From a checkpoint of a small transformer trained on Wikipedia.
Size: 15 layers, width 192, 2 heads of 96, MLP 512 SwiGLU, vocabulary 2048, 7.17M parameters.
Architecture: LayerNorm before each block, learned positions.
Training: a variant of Muon for these matrices, 155M tokens, 13633 steps.
Each number is 128 + 32 x the weight over its row's rms, rounded and kept within 0 to 255. Layers, rows and columns count from 0. Numbers have three digits each. The size before them is the row's rms in percent of the matrix's.

# q: layer 2 attention query, 192x192, rms 0.06, rows 93-95, columns 0-63
# k: layer 2 attention key, 192x192, rms 0.0611, rows 93-95, columns 0-63
# v: layer 2 attention value, 192x192, rms 0.0714, rows 0-43, columns 0-63
# o: layer 2 attention output (transposed), 192x192, rms 0.0522, rows 0-42, columns 0-63
q93 133:142119176134145067137136159089143106109129132162135152156075167114052102166134109144155130129054135092123153145131115124103123143102188157177124132081101076154129149137112121177178120162100102
k93 127:151115160079129113137145125091128138148093132134076143134165113155170162106159144131111161121107106120132066148095174181137104165126083108118137168173142118110170098130109137094166127158135106
q94 107:106106141165109089150177136111136058090154125181127090112108167168073130119120139146172124138069140077134078169138087140178170182083145123102154152168098180156125102131112107151150176114108119
k94 114:153130144171122136199152139122111165079129123099145137124128125106096154116099132140079113123169166152120138158060094126115098133054084172090133095145124148142126136135069106134192093127104113
q95 126:115102102129087167100107157137150156114103107137106140150120093112131117173142125080092135075127137157102185125124137132143117077081182087115100136141152137168132164119122052120124102116158110
k95 118:150162164123110145127117135159129140133090110135074138106024068163094151133108103132101124089090093137163110122132163126139129165139154119173158140144141105147120158168117117107138112090123098
v0 095:123110119150110128109157191112090203155137126128102148149173098112121164209119096095078055108178150054162146178159136077129123067097133152131130151105103143153159090102092131160137093152092151
o0 086:113075184176194131141105120145164141120127150134174096096140123065128120093098187149091133106060130189149078132177116088141100150111090094125186112140132131153105147086151101141153099169146180
v1 104:129108148127084110153132114169148128203139160097174154153143178183120091104157092159108125107114109105097091141152104162118104115093179116198107132078098141142119088109133124131172115085122097
o1 106:103132174153137155103130177094105103080156148134147163112159135103192124140103141110132136125194166117164125146090123122135119124130150181141095126190108201122169169120120126097144133168071106
v2 101:102145145116062072154099139125098135142083169148118140069112159157081165121163207134104106173154154126135129160065161154084085070104157083175100121137162168173134096131150157149148140146141099
o2 105:127112131158185144076166114101138072138112087088110063145132226104144129127143136071143085117171117148180173133211126083094116209106157161073193133120104092142163144129157121049128123116192161
v3 098:133101152148103179129165137101120100159111136128095165145140138120178158192141176100069088140157068146113158145098127082122198094105188160108124114142128134132135149134128156090141088169118136
o3 096:137176134127151126121128172140111092099072115079170122150109115179131084103136106084164118101104107085113116118099085084084135126233117200123110131201129111168099126111122178141163157155132125
v4 099:087088202145140147148140086123180056111145143097143176163122103144179051113118097097100129126132158093121146163145087104128159170151156120140146061121113146102166164154125175171142123176131101
o4 094:095166067124052125109100130086081118124171078113136186189125121135120138144104100120172131065156143113135130137070098162075181145088125139115132138119135064136161122125085099147104107169030121
v5 082:121097183126137139160151090095148122122118121073132086133102118124115107120142132110191111057140092144145096129083142172124102154098109129183129111109152138143126179173120098125122176098129152
o5 080:129125120116143115155123126188155174148146126149132199122105123090117079057111097113129120160120184074163094128140113139156111106073137129097095139177132137117137153090152131136090079176123081
v6 110:113147117134188119140138121147131069119117145125140159101104108158151203133073094166160132144137139142108112089146078120136117125136169125104131091133096139079105180086113067099176085055153136
o6 110:104162114072046101112127182176138170135184118134162097150083117197147102173089146101132162120120122122130139122062116131101131066142137095130188167134066135117154143092126158161169139138156110
v7 112:098091122085107133110077085162112129185105167172148096099118146153145127123149099113091076101135174148120124158092135124121118155042093117087118172112140188173139143089114150165105136194091198
o7 105:130075094151137193101151111144145100123148069133183133177157090136165083137105153149106076088152094128160151141128164114146103156062094172057149145172211113125170061175150137113142112107101137
v8 098:112136147061115135104104129127102117147097096068085151108133145139111100182081182142121137086125171130175102126136168110152038193111110156172185106193092149137104122117144144124171117096171121
o8 101:113054152141106163132160165083120095163151185102159165147112167111168151192120162120123135075114137139126102099139107123086150080116078109071112134104073105098194118118052140147088181169160129
v9 098:136109130160086198151131093112169154085116174133146138126120133099155064079091149138075110116151161162174110197130095099133104108152125180094138089145159167104161159177103174157124162148140146
o9 100:101140094177173091119109141120114083170116102106130125127102094135107125097130144108154121083146131102112106034170104192080147143106083168140137091170138071072124135088094145130116099109146137
v10 103:126096127178149162144136117127144068147167154152129115101164124128178108122086088147178105122100105115088162132090125178105164142132134043157101115081129111121130159126178061153108143146092152
o10 094:129180099096104105109124093106071175086143074160171126138109132132138091149137080177115153173136154134168156158057182087143172154113089106108094146117178110105107152179108165190121095166042146
v11 113:174151113139158081120114139171161077137137057105089158129118118161096089208162110086104139166117127032117161069115173085179145210160190127124145155188130113113123116142148148130165156115174085
o11 113:126119086072121201111131119093152122112086139124114161164166113090131163149056092171144118142121114179084131165082109139088163137119146160129136130085151076142112112132113174111101206100102124
v12 107:168151153155108108160207199174152115119154109144072100160127117094167106150140105104072091127141118124166137191151180026073176135114124172074119184119089120174146161096102139156054118166135144
o12 112:091079147120157109111092055108137123131107102140178119136159050125091085142136115187130129151091143142093085153097134135159100118113071125130119096132192142086113150130126106127178113146150121
v13 100:139192134150149144142140121094198198184146061096151077131145155139150141096179181143162161042128149114122131139147113076134157160177131181103132053157159158127131147161139141172117137149175169
o13 102:122114122118117120159101141129128113101083071122110194133165124105082124091043143122136103103116087113123070129152122153168155077123134125144149090160108077169133134133093139127127104132118133
v14 107:115125071128095099090163090147136114193128114159188067176121173210149056097105151070075131129110175186130114136108050194153150139128139127106141095063166193105155120094153105156125123098132116
o14 105:125139145089129103129098152087133158118138175087159097125061120123157131139102140145075143140127139147145096149213151115131113120128120137147114076162071177200134161129065112161137103162090118
v15 114:117133130076177153081119136058106144170142108124120118136126098145124112102139153121148130189071161061083158089139082114127119117091157091168166181150114124163113155124127145140119122213126051
o15 116:174081074090094147160106117163093085156112140120123147133088149129175179169152096151069147083138130139148175152119139089221157131132145111157107132123183122122124059157121059112100108167120078
v16 099:098073088105177130136112062130137108082121079122115113073073138187130112110163121186119188148160145153149154091123121142145144135116131158155095175077126113148146133118022153103119126140100118
o16 103:124118123112144148086172105176171141107131058117126123193126116121077104124131099129139091149112131108117073132129161137159145104132184147138125198179157143122108119127173109081127135106157122
v17 090:137125138147111155223115060162121131119191084095057184132129128147170106147125133067159117121127146157169084055156122126134065090109169151176150123135080089086078136131145139132228104128135144
o17 086:139107161119112126094174112079126141085164158131128134104106183084183214155062087156137174152112098119144102140131110167115155085147150172145110118110107152152097145122114184115138236159136121
v18 090:130174131102104106195118086103138078134106161220152150104086156122138152132120121161093100127125151126162115130142168073124103145092134084076134056164143132102124160081136151118104099108162066
o18 090:130077099118118123112116117172158177104131113086152094153130151091158075139102185105073152047149120120129119109157082127151104128142089163057166141114066156115233092133159112153134172136143143
v19 106:100117135144147141170109101125088125094095162167149075106109156110105081097135102111143098179092155168108113065084096114174158142114121144101171082139132132086185109139131121137112089132120102
o19 108:208066057114028117128171114103139157159135145119115137120140137149159113090151099171075143115105162083128152149158112128131128131118132122136162094140152124119172048167095123158094141123155145
v20 090:110150119106130186112067140166116162164108107110159119172174110132200169115153114142155108079184166118080146134138103126101154115174203123166147131097082111147114117118116083102138146117092127
o20 089:117119131162124117124167165151090151100124146141136103114060179152173152157107155111047110158105151143142113170114114136161122190105148078129129164132165165129115104107140096115083115150060105
v21 113:123099158103124074118147168097170178143188141145154190058100119157134124144104135158116159152123121085116143159148090158179161177103111131132094138113101102160125102108097129130140143082195162
o21 106:151161162064119132111105109085109152081084062095141128155178126060126089156120148108157089119129102147119075133128116074098107145100168140143100123123117122128103147147135154145080090147184131
v22 094:152145153106058142085168133148140134126159172154175145137058103124083164153111074137124109139143163140121089126141178161118130186139187151117118112118109129159164071105129142123155144083162123
o22 100:082155132125213097135151144149110135138126142119136099083191116235194080136100145118140105133090126118150101112102071095055083107106146091119108121118128170128095165126070157140115090173129091
v23 104:121131149143127106103062079191163093137066208092142155110152133130125139124046106146141146112138096118136117150121151136214103195139128132115167117152103090107175111098187135156145118106111146
o23 100:156178186114071125152124147123131077140147110164181166139125141092082125121044186138140103139176148120083128161126180135108119109164050090120140148074149151112146179176122195126158113138122132
v24 103:161123097112115116153034102129179107136116131116164117152107163185114078153156149199069154110160188237130123105116182094110103155089201196196117104165122136121120103107170182123148152099166113
o24 101:085107182135130158118145150080155101115135076141157129083164189117159101151142185037147126072193090094123067137132086146135136144077137185096149165161081107141129101128108074120138164125134098
v25 095:108162177114125149138160128156134160147198098093137103167185157136120142094090138071119099140167154058173110150131180074090110160056154119105083183144066143129091089071113188145120158121110167
o25 091:086078120173161135105138108161094122144104094114174149088154055095123050159108131103151131132137120172095136151102133154186146138133156158140152160091184161130127166142096102113133175157120117
v26 092:105096125116176086116120097132207085088152144104152087144165186085194145179108118073184133153065166100148118111123127144149140144141085129114082125129101050134138143092189141159176074102066150
o26 098:168186112130098078151087129163125121151096103099092109139092135169084073117100093124141152173103098125118123113112091182170162122188178147176122183104162155115105157132103170115150089092088113
v27 093:107158119106142099164164104133114084126092101141167109096132201173153122112064130105080183131162156176116139096160144129125110152089119105115120122126158207126102100103139160128040165119153129
o27 087:112076146135108201140148119075127130103110113170114147137119095074138130131121170095118098121171092131091149155186224115147108141129071159138171139100142109129179111120112101159126113147147116
v28 088:085124155116155200095168101121119116155127135156088106175136124101120179181172105115121139092142125101110124150185141143091100135135126109142158123080159131149158059138079104157155191171123127
o28 088:141135147167135117180153136188144119146138094148090125206152139149123135103073105170068133128114140099191107108170083120072139127114159087157130144133167099176116094088137124096171148178045153
v29 112:143171064143120166112196179104114147129104110150068136144152108073067144127114127182104174093112179136150127148167123145102164108169125167085103145084152147178113119105120068151114171173158139
o29 104:089130181116151106118091104159102141136105140132112090118085102110111137158169124113037106163134086127130098106155097169170151157134192083127147062125108136124134199084103096124134106109162206
v30 097:145088114076171130096112052081170177148164120129097137139119155125170148134199175106191154131098123164109118077065098163102187042084090086126138144133167113142093131124164127145185109142076111
o30 089:168180106159111112153122150130132128115154172116063131101083162122106107137170115070107088143112092109154168106177085043143123166109208156172147130140134098179110108153160136085108065108115079
v31 108:141135112094202117121115060167180122093114118086095109136140142103163138101101119111105177114161153053148119142115143078101133164148105134103127174155127144130108191146141109199106138106166132
o31 107:060108145104119138135127092213135109132123103092130127192133077087098136125137153143118086159115130191090158126106142187142110042119144140111134127132167075101137099170154103136102170124082134
v32 093:133151148150105134124074126124122116127153113190181069150190178118193172141141147123105095151114112130107140146181082086085121104050178084122151135080135096107122083090113168124135088141102140
o32 094:167104149171118109175122133123103090117155118158143084118124146120188079168121080145117219049161122144104138119121077071223168159159066116131094114186147153069128070170199088190190145107132098
v33 086:111129112110135186110098082145105106184062084102143099111151204133140075235111133171137154140081155135178113169064146151122117116071124070148129153106166154089181158167162131146116069089094144
o33 084:119109149172148117133143128155159126146159112133134135184093130120121090120135108118081181093197154194130138107079138156129151137065151187053084119142137111101109131089126147105136120091127127
v34 092:104129153165150093166105214111094119078099183148162172127151090092113154109131137132170107103186107073080087107170130129150192094102066139137098145129100117140140111082106093133111150149158159
o34 090:158095121122088126131107125132147134114146109146105128143192134097099110076098145155125080171105135145124173149168192095136095163152150013131210147118193150124151131168166112164139156140129185
v35 095:159183116123153121129191077137114133172053104106126166106101122152088092128155105113135193111139151138118152063150115124167231139224160150115130107114112141150102173148158137135109144072146084
o35 100:113113162041116152140049145132162182089139157111160133091068125057113152093112145149131092149128085159113090159124141148110080094133112111134111079127133129170125163111178081130083129160163146
v36 095:160097172103142122089081123118130057060103107157175048126149127117146086138110170123076107132132151179107149137124108195063123199120056099097146181063141130131215123132098154116095117163081161
o36 090:124172134173186140159074103136157118112170060044137095151122090112074090124145122134147145124149108113145168114166087125157118149154139099154096153162142144107082084131107136138129138111104173
v37 086:078152090149136190100121048123109160158103190141099158168138155074112132197088103130127076124137135100149124110140150061159128081158141134111110184165084125155137110090106202149125082141099150
o37 086:142095165163202140113130149200120100195131106135193112155116135148143135148151140123071165109120111165105123090115154167134102123150147154137070172097170152093144171124127118127166130106210144
v38 107:128141136107145107136106097131152169109110141106127055124183162106129091171137140178105139121123154164107162175079158114099108072109083115088107121116166139137231179142148169195090117162093128
o38 108:156124165167170121112074088123133085147134064098140121141171174129072153125159211143102161064149120097172118116152097189140126073145117151127080146159092138081055134191061130145143063082140159
v39 123:153170130109046117057141095135087110175143102139140114176078108190117152150124090106116117156118089098133118096115129165128147117079157131047147141091171154130098132142092114151114098098136099
o39 122:079141117114116162154115172205132123158141159150112061146168081144175141130126108142145144131163141182131134127123177108046100123130181082102118089161124106203147133132156183151165122127100102
v40 090:111172140098144121162195105098103154148122097122098082144099148064057048174152148112083145172107089088114169094134106125139139210188106137141136099108150129169146150154168151185094126111135094
o40 083:121128132098162180136110118120168152094106104080135158151150130125111150098110122158101127104111164057144101183177110134136122146185178143162110115131134138164151100088092104133098159157123116
v41 087:172124091101135122074176186112098096171103153128172146127108151080121118124079140104116147210099139186104102109111135125188114162133108121115133124144119113135171093183091141156115091140087093
o41 088:123152123082123132191121130137133104148174184161166138114147044218144079106115147100112166154165145132058180090120155105060149185074142111106118126126173131125136125106118141100094100143131137
v42 107:156148176148153132147092124182149118140093149117078148138110112150082121148146091134079059105111056071135174083107186119133148150116153124106144206162140147128182160139114122075158109161139122
o42 103:153097095127141229086153137156130118141122106091158138171182101123179165117153115197137117099143139132158115168095136139113110115136073157066129127164152131080169133132131156113140207119141116
v43 114:182117100106093120140094118113129092125041108148093173097107112199165191125159100108143162137159129192127154162113111117144142125137147178138094111129134130174126192119163118171140159164162180